config.toml
bias = "none"
tie_embeddings = true
init_std_down = 0.0
optimizer = "soap_variant"
lr = 0.00207
grad_clip = 1.0
decay_shape = "linear"
batch_tokens = [65536, 131072, 262144]
doc_mask = true
train_tokens = 648800000
dataset = "wikipedia_en"
Each number is 128 + 32 x the weight over its row's rms, rounded and kept within 0 to 255. Layers, rows and columns count from 0. Numbers have three digits each. The size before them is the row's rms in percent of the matrix's.

# layer 3 attention value, 576x576, rms 0.0753, rows 196-255, columns 480-527
102:119192187077128094214157127145084175122152118125088074102134138175133090168113117130132166106175138192103145123121064096136093103164163105091073
092:109115068131113124132115160117123183115140117108078124099153044117146122173105154131127201152148136084145112099162117168121141114152064163071115
092:115142128099101132119135076126149150126181127124110147154069148079087090136137159128091123094134061153099112132132123101120142120127175162084125
098:182049092137139098128050053124070127130138099164155153152138181129129110085111133161098151120151084134138149142109055106195111111117144103107112
087:158099115086138139119103076109133139121114122087099184193108148150117129122121113135142066146144142091153121084126131088126134110081141120116208
102:180190072173164154144077105175129089089118084165171114128139118145163170127154157171177102113133117137139131060158127162112106107117082143122111
103:178087110160150082121201124115122173119117131133112170091191183133126102163143150090147147155114142140177171100104135110118049136134121103124168
104:149127123129158099153106136112083112162137175086098138137082146095078172118091053126081112153151090073123125104159129152171110111088117115048113
102:112111106152141180128183126134125166083103120163098173158135098146157147199063130146125124136122046054158134123118083130109174118135057099120074
099:136134104156141161088156131150088187122114164182084121125172130142101090125154139150192128191157158102079071103124139131185108175098137118099127
095:189128146133154126074209163073107144134124168117135124143162112082112113121133101099182154181102116122139095143115086161138112118114142105153070
097:104089094172124123113115116086095148146090170124171113118154142115152112140093198147152092099081115142079146118036180131134135078068198133110110
097:115140158099176081151183081172077132114114136174128136165066116092118110152097151143102119089150074137165132103091155122223159130125124150122144
105:134085120105088092118136175194066094156138203164106117138163113145059154082104094115121172092147121144108165133103104062168089093143160118064160
093:164156106148194110132159134155160104127109166094140114142144073102099107181089120179117128102101122104098130123157093158088116160174142115111112
097:117087104137111046100133086118148168103158106182131157129129110097137111137198180195132197129143112102086099141171125125113163132149070069188120
108:132058111164132066128098159181101115079133144107108092137131116120170126103128185117162088120143103143129072169153111138082163113115085122135120
099:055098130130125113129104188096174102119123140168097137125142108116083154128089164098144168178117143103103123120080140088170146092152175105092106
108:139112081137110118159139155098126166130116127091109164080089118105154187150140178087100092128120095111193126110130113182126126132091127165137086
100:107138209118134124144123106128129207120096188134202157115131114120170111091158093100143104117101116121118150169176174128109130109128125129184094
094:115120096131134135156120052143121113138146115096082128127117117077063090123166102225098133174096100169078144147088105091093097123102089100143173
094:114133126140143128136093107105122105143171119130089139122129171105175166102142138106138116136133157145135155141114162115120139116133128175120125
097:114159169129121126127165171147124103163104186091139150137129184105153132115162110107129145155125107140092183177147172101074180171145136123194127
096:126133156138137124154149100152137225148116128097142153148140130173134144136128124185094170055111093192108146093112152114114142145140186161093126
102:073193180112096169186128142152151077141107126147148134087111102099120081113126094121167134119152125162106150119148112146098103173168157080124108
094:111108140183134089108115152083106107135099089152098136195146147137137112146165063098189135161126154136080175126103114157101131121147120171120080
105:063123135095137148122166111117137082136127156106117109142155139153111134116095089124118110092096105134123153160087091156117126154180176108081104
090:126104180080096191104065169124139156106186119101155049144149154138087095067105116153120102180179140106139078156118183104150173116148136148118041
102:112079089155091103105118142177146126147074104097096158202136138168155112133143117086123151155135113085104140151136141131133150119111232189142048
098:133117064135171146125113147164142155085075121110169179104167087074134129095146120150134099075119096161131182143040117114093087056121176160129070
106:111143117130148152159152126100089151143107136170065124119080176085148168141138152086099095145144153186108128132080145089030059151101118146156136
097:089146119181069112158094135179118126109096166107193149108105155057177063140119057185111064077112133166132137131143129179060087143148130094145128
098:147132060113169121142133105189140094104145136142092149179036100101090124157058119134072156105075141107098151148172127139169151100082199103158043
100:080184188177139112124128103196122104085146201142066073112086107152111096088071126141157102114115136109004178114152128098172113133114167134172196
098:161126172145141114121150088082130122143170128133052164064101166128119194045062125153133190080140100095139113101124135156155117157114120137119157
103:148081119065074130160182143097142114173067109084100102132149144113181093170071127111145099108119103161103131138112140160129097173120128090139095
101:146084049088133087080128185118137155100132126167120082141192109113192142190117164146087147129125095195123178139157193122132131156152080126134096
095:132135162170121101174122130099155156146154158116150133184103168138102125143170112021066153161109137117133155069046110085133158115130135080125144
095:130077104072121186166095106130144200132122086063132077128102139202161141151076114180109100095104157164150181099085088123099152115118155095182142
094:114128196149110149139140139122140157142132070095137127092163139070131157110111160131139060160183068123136127098094168172114147091038121171106103
103:118067080119086115127114105147197082103099149146105177127100101118142136162167170121176119141086111117091112079149139124134122093161082131162092
092:160185134103104107097090140118060072118108171117106148127182166134116131118128105095127104110098153159142091114124094143100134138155131142168168
093:143085118073172183089100141072147134120158102090128120114126225127111159068180131161137092104119134092136124073096156105186122146108128156194156
101:114098110143078152118169077139154079157136133172107110084124132165118145131129102081113181146070139101135118123177106178143137125074130172135085
098:110160135101135138111129100079113182162175120091169087160152144095109107115079123156132106163154086117154117149190102138154154154069098164097104
094:167114117166113157138103163146074086136118137121098134172107105154181137036107086119177110112105117199096146157169105161141135122199113073121165
089:150177131058141186093112117131115106124117095154097113154088144104092077105096126148099101087100161145108103127071174131134134140147162105119112
101:139111131139139127068120156153142105098172066046140140164124133126140136055132127077197083105130091088138128127139129146158199113092173124128136
097:089130138149167150092137180158124112112141067114139115131076141146147106120162130115141106124146160086069176116085173137122131067121094076132149
104:143024024145159065143158077146129219129134156142137097149131147144185139195108112145121130126153157127140148132103099137115140133154102110101138
101:152137122117144100142106143126113114128114150179173131145057187140157112092123102105103147140095222181099175170137162126092118125186214127146136
095:171188161140132105113136092126151120052124162150155125140241143141058121122188125113142148105103168121151104115106175118155082144126165122119137
093:126095139168100086117137113134089085070138101142110174125122185116127120126134120133143191121137146114147124137131114149127139048111153111152125
093:116151149148134118113103136208123126114179096100124150128218093121133158103204054169155119094116154168087150145178146108069112112175122132098093
096:166104153074166102121096144096105128137142154169138138111128239112157129125129086150133114174127148109116141143059202135080150119107161129128117
101:141139129072140108193149147110123139184112123151099121139176199104107157113212073138087066134099136119152145087199142182156113069109085154135134
094:152113093094122115117105143140119150138073078104112188114112037116078140176147168187148148130084109093152099160158093128117120159135147148113113
104:151099124140076111112186061154126128107153097147125053074130109135088101124102129146131127042120095178172166129083113123192100109114157162163155
095:098115143199069128119081069108127128103128145117120191103125159144136136170139133099121119120159133171125153166145164080172136104084090116140108
092:165030109141109133138096125106171059158107132140108142080154088133115091111123151104158094095154189120181165127169085114130127162099128120120104
# layer 3 attention output (transposed), 576x576, rms 0.0684, rows 196-255, columns 480-527
097:216123078147154194105119187130191114168085073119102142157173093100125178124114081132154146165145154140130117101153132155199129142130162138102159
096:100156139154167113076136165145130062154121115113089164127108119135157158095106154141170150126094137145095154128074141135125108117117115109120171
095:167120098158200148176151169108191138137149195153114102084103107132117135152163107095109144153117134113110178090163113169128146129141129139076150
096:113150077192100152149080155128059134089093173080130145086133148108075125145098139109150149125175176118152123125130072139150132113126127164154115
093:147097180089165097168068144115073131120189123144142116070146099124168143124091187167086141141127132160152165183173103126178142113134099131118114
100:180059136137113207129111183065152079133119158118144061157165141125150079096106094111139134101074138150101148162119130148088122137166161093134136
103:126141148135064093113126127128084095105149130116133111176093128138115138124165101112157068156104125134141109115115167128068113122127123077186068
097:099165147129130120110108127188182088115100095050156134139124155090103167142102113151184115122167154193186088114152130118119113107123063186114143
102:090160195125144116156204148072123111128057097120101130134142127063116092164150138109155150094105165162099109102114131098166104157100090073135142
099:094144082123167097154100115101120159127116145170142118078163104080186153133156128054123100113085128059120124110109167149091119109085149122072152
099:088128131079121082095171129160138128039193104152102129103110071154185184051063102182192109095065114095082151100097140063159163169126141117074125
100:139154180043145169139062132136176190119112106150175136147152104126114113118145139072144143190116108169144116167180160131063128167138124149179110
099:162157135153123120105121166104155104119145114079089100139196071123109090114090110139111108103100112120104185128071119111117118063150122100139132
099:135214189176108167239081097109143080178092117117141202103141165142177099116081184108151094158117124101118149125093125104161166112129136129129072
098:095134058151145129169156079055090123115129134145155095101140150110123172087075109187118098163149098134161074119196077152152149139186156132143114
096:128171215137101084134086179184088157151134109152124111147118125128121138144023148068117100130122151150126176152147070135175098117112113108210120
099:107125137185120156064119087169102111162111109129102165112086150067105113085161073104135177136109132086080120057118141186156136183115122150147170
093:139181091160093093124102158182104119146132122139121113119146176193090085064118148158099111115139125146154108143148136117178104183156108139103126
102:151121074150118157109105117126088129148158116152128164152099110166153083118209125156067141070097126159150103158093094075074168199056116086092135
099:079123139085131105063134173135145160143193120112141121077109122124182123164089122096085153100106057162150128073107153190147171178159112146119119
093:170196098143137097092157136113095132151126058120139114141155182188129140146077169120129117089076153153153127130090143181123080139169161136155143
096:157162136153142134110086146159179115117159164061089057096122104098162073134155181137088050095162176138070085138162114149098181108023062116113073
096:109120111160121104135118086134104162155138153058125116107123139134205120098135136140115037091167116128135175082135098116182139185172101096175139
095:150095101163107130132142107119145135115178168113133119094158147095112079101102158113117105095122169124181128074164178093135143098112139123163117
102:118109125161139107143172124124089163131159160103124113091134182182138085143126174090113097093084170084065128128138159123143173133153103170166104
090:129087128067147125111150148088199129097159138109091119126129131156106104152143183102118090110116095088213100166127144124113107115091124083129172
102:154137149124095095129171062129114137132135137126112155119073153122088047126105084154149138176163175131134080111149105082125090116107154093117154
094:116110132106095096113112144113118095112156108118078152129123082099119123107163090125130136112159184132099160164095100053140140124104102164090120
101:150147165144115120127148098089103093127113117157146134099087156125101106114193154134133076137054092121124123123129099079060156134129084110117103
097:090102117089135151148173118080077142095133123124144143124155169157150165104152177120093165133129131117131190092206156126176155203100083095154163
103:181090100141180177105160167086143176150133092187172180175144160141109105143126132113126123161155084110177114134100169202158125149137046064128150
097:124053133073151105129117143075127134149165128138166125130117044162082186124090089112169137117187097130143110134157118094138144128124131144184139
098:067143200154093114153154187135090129068118111131119201108126133155122085125151138101184101095088166131146117114149150119150106148195109138147156
099:132147114128104171144160121081115122113115108111153138136117193118181186163125121121149108084104076112135103112160175151091120105072169125108132
095:131104091134135074118155107185092124143099136133113143102106176128128144199146093135119147144176146175132098191108121153138121082123137140165179
102:129168117143145131141100119141137131149139113131122162137174159149158128083156047133138097149146108041087134138134073135102123104084136067146141
101:149153148182141126087095141142164114104113120063097123148099116122141092112139143070188078159138156130108135103189112129131155095097121095145154
096:122144092130132124166194097173143077057154099133099153101097062143149073231063165170104137082076053146156180133139082095136120113064206145121103
095:100124129107140135128123159087157136122137164123130107142158046063039138138072181151100112150180130135142135137166152094153075113131159136155054
096:146111145123114112156081175119128111097154160126111094094123118117146116084116142085075149177153119170137194157119120094095185081158144070134165
101:158130163099151140131121146079026160087084111125168103089097147165156143161120087088178103121096136136168147071155099082046138138111158161109111
095:110121174214118129136141172120188166112097147141139131107081153176112113130113166154120079134168113144095077112110184119123138049114087133121109
090:093108147096175137138159118144191103123125109172152091096148118097182160103104130117087116085072161130134140126156092130117119165128096147173114
098:159074154083129160137133157156064086163167124135121141087139113170159170145179190172094099062167124159132113106164096110080151145132166102126087
100:068103086120137105063135151153120145144126123123158134180107027078121112092159142157070169122037169078125136151105098078059064129121121117165115
096:141133097154114100094114100151066181100119160084073139146109185111070069118141089137178148112163119106170101123112056193080101118166090148139098
093:134111185120140094067126129171170138078107132175114102152130102133131152096147139076155153216167146144143071139127136118134125138090095184069114
098:069133113075083098090063125163079207098127115140118160101141152163115189082106099179147136115062160143061100176112173145135062089113092127149056
096:085146125139063129154103103123136135151143154159135167159150108151181102110125143178169183087098128152111136187122121101185139167125163156129108
096:100214157156139161108105091098108090144104083106126132081081149154058039098094068145096142124136081118173090151119139095164128146128111087135105
099:135122146107090182079150163092108116113162133116144146163180088141097084180137086099083203120100091071120089083163146127106132143105095128168132
093:172108109138089109089129132103127103114161104164086136143168111134188100149073169141142122145169113146121134131104153187126141122139112133112123
096:123132143117165115191158120152194159152168147179100191159061154181167114131082111109154066125006133090092146074140141120137120147142163105141154
095:150170161110090147117157092125200163134135140178129141173176125083095112117141107152084155143087091155166118118070162115108109124106176167190140
096:119094135085180155175101075132185185133153081108106163157086072128108148158106142099085093147138155133114129123126168149128148131139150086150157
097:156105108173104179111102147052157082148115108133139135136141096191125087156152086126128131091197108095084114099121148087129161128070061097149151
096:130165142135107161159148134140105115112131137125103072106106095141085125157132079077101090119142196133150145092117106115098121067163134142146171
097:193115149088122135148099139130121079083110148138160128178113167111078131094123106160167115203127130072122145126127152144140180137094148146130133
092:158137139102157152132077057141159161153108091124135131121153141126106140075180077132165160157121164137103140145128098184089135159140102111169099
093:074139100117132110132117157124148164215127176083126153070106083108120149080152152135131144169146131104121193166101103103156150100153112162112128
# layer 3 attention query, 576x576, rms 0.0874, rows 256-261, columns 480-527
111:126155125115229136164122109103156101125157125135115118191087172135123140200140093095093117130114127114188099108117160121142100111146171124075136
100:129178129057082131149178136174105176131142086100159139174124099071183107120169123163128137129150142125106109136096103146151162098114120113162106
104:119087133078110109126137138143140111115150141033143128103124083098162146095126139155105160111137188200097151186145046117216130129168152067124131
105:139162126070106115109131096091063181152155107110115138150184101120167156162144165099143125143103124126100113141067103177146125169087154094121109
104:141125110128148138121094098165112159132199178137067151116128129137185129098095180094139167127073141126143126171160086131031103135090085098104124
099:163143113100095162174059125161112148106141103127138115130151125129135181157188085065156149132126099168119140097057072150196197124165147066116118
# layer 3 attention key, 576x576, rms 0.0882, rows 256-261, columns 480-527
083:086150068097066154169130139149129128136102105137152108105100103119145131109153189135134155097161143124106164191147089151135117135121100144089113
091:101154143155193161110068080116121170081162143140123114146117152152115138167152167084128085132150079133109113112153095160082157098086174125107132
090:126156080120160145125134105158093150137094140155125099135111106123162117140134116155128140072199138152207116113094141124096117168098125188145156
098:115120165138147095145083138126121132103103166131119137103128129102158154134137206102053107103153108201119141057131144103101127086121154092096130
088:156108134141148149115068162093123155148167100076092082146111134070090147141177147113136153137163168108090175144117141119142106075154129131164155
096:129161089134123112102141085144096127151122093081060118121117170132131111124093179121115126181098125117113132101153072180115134159155151067128138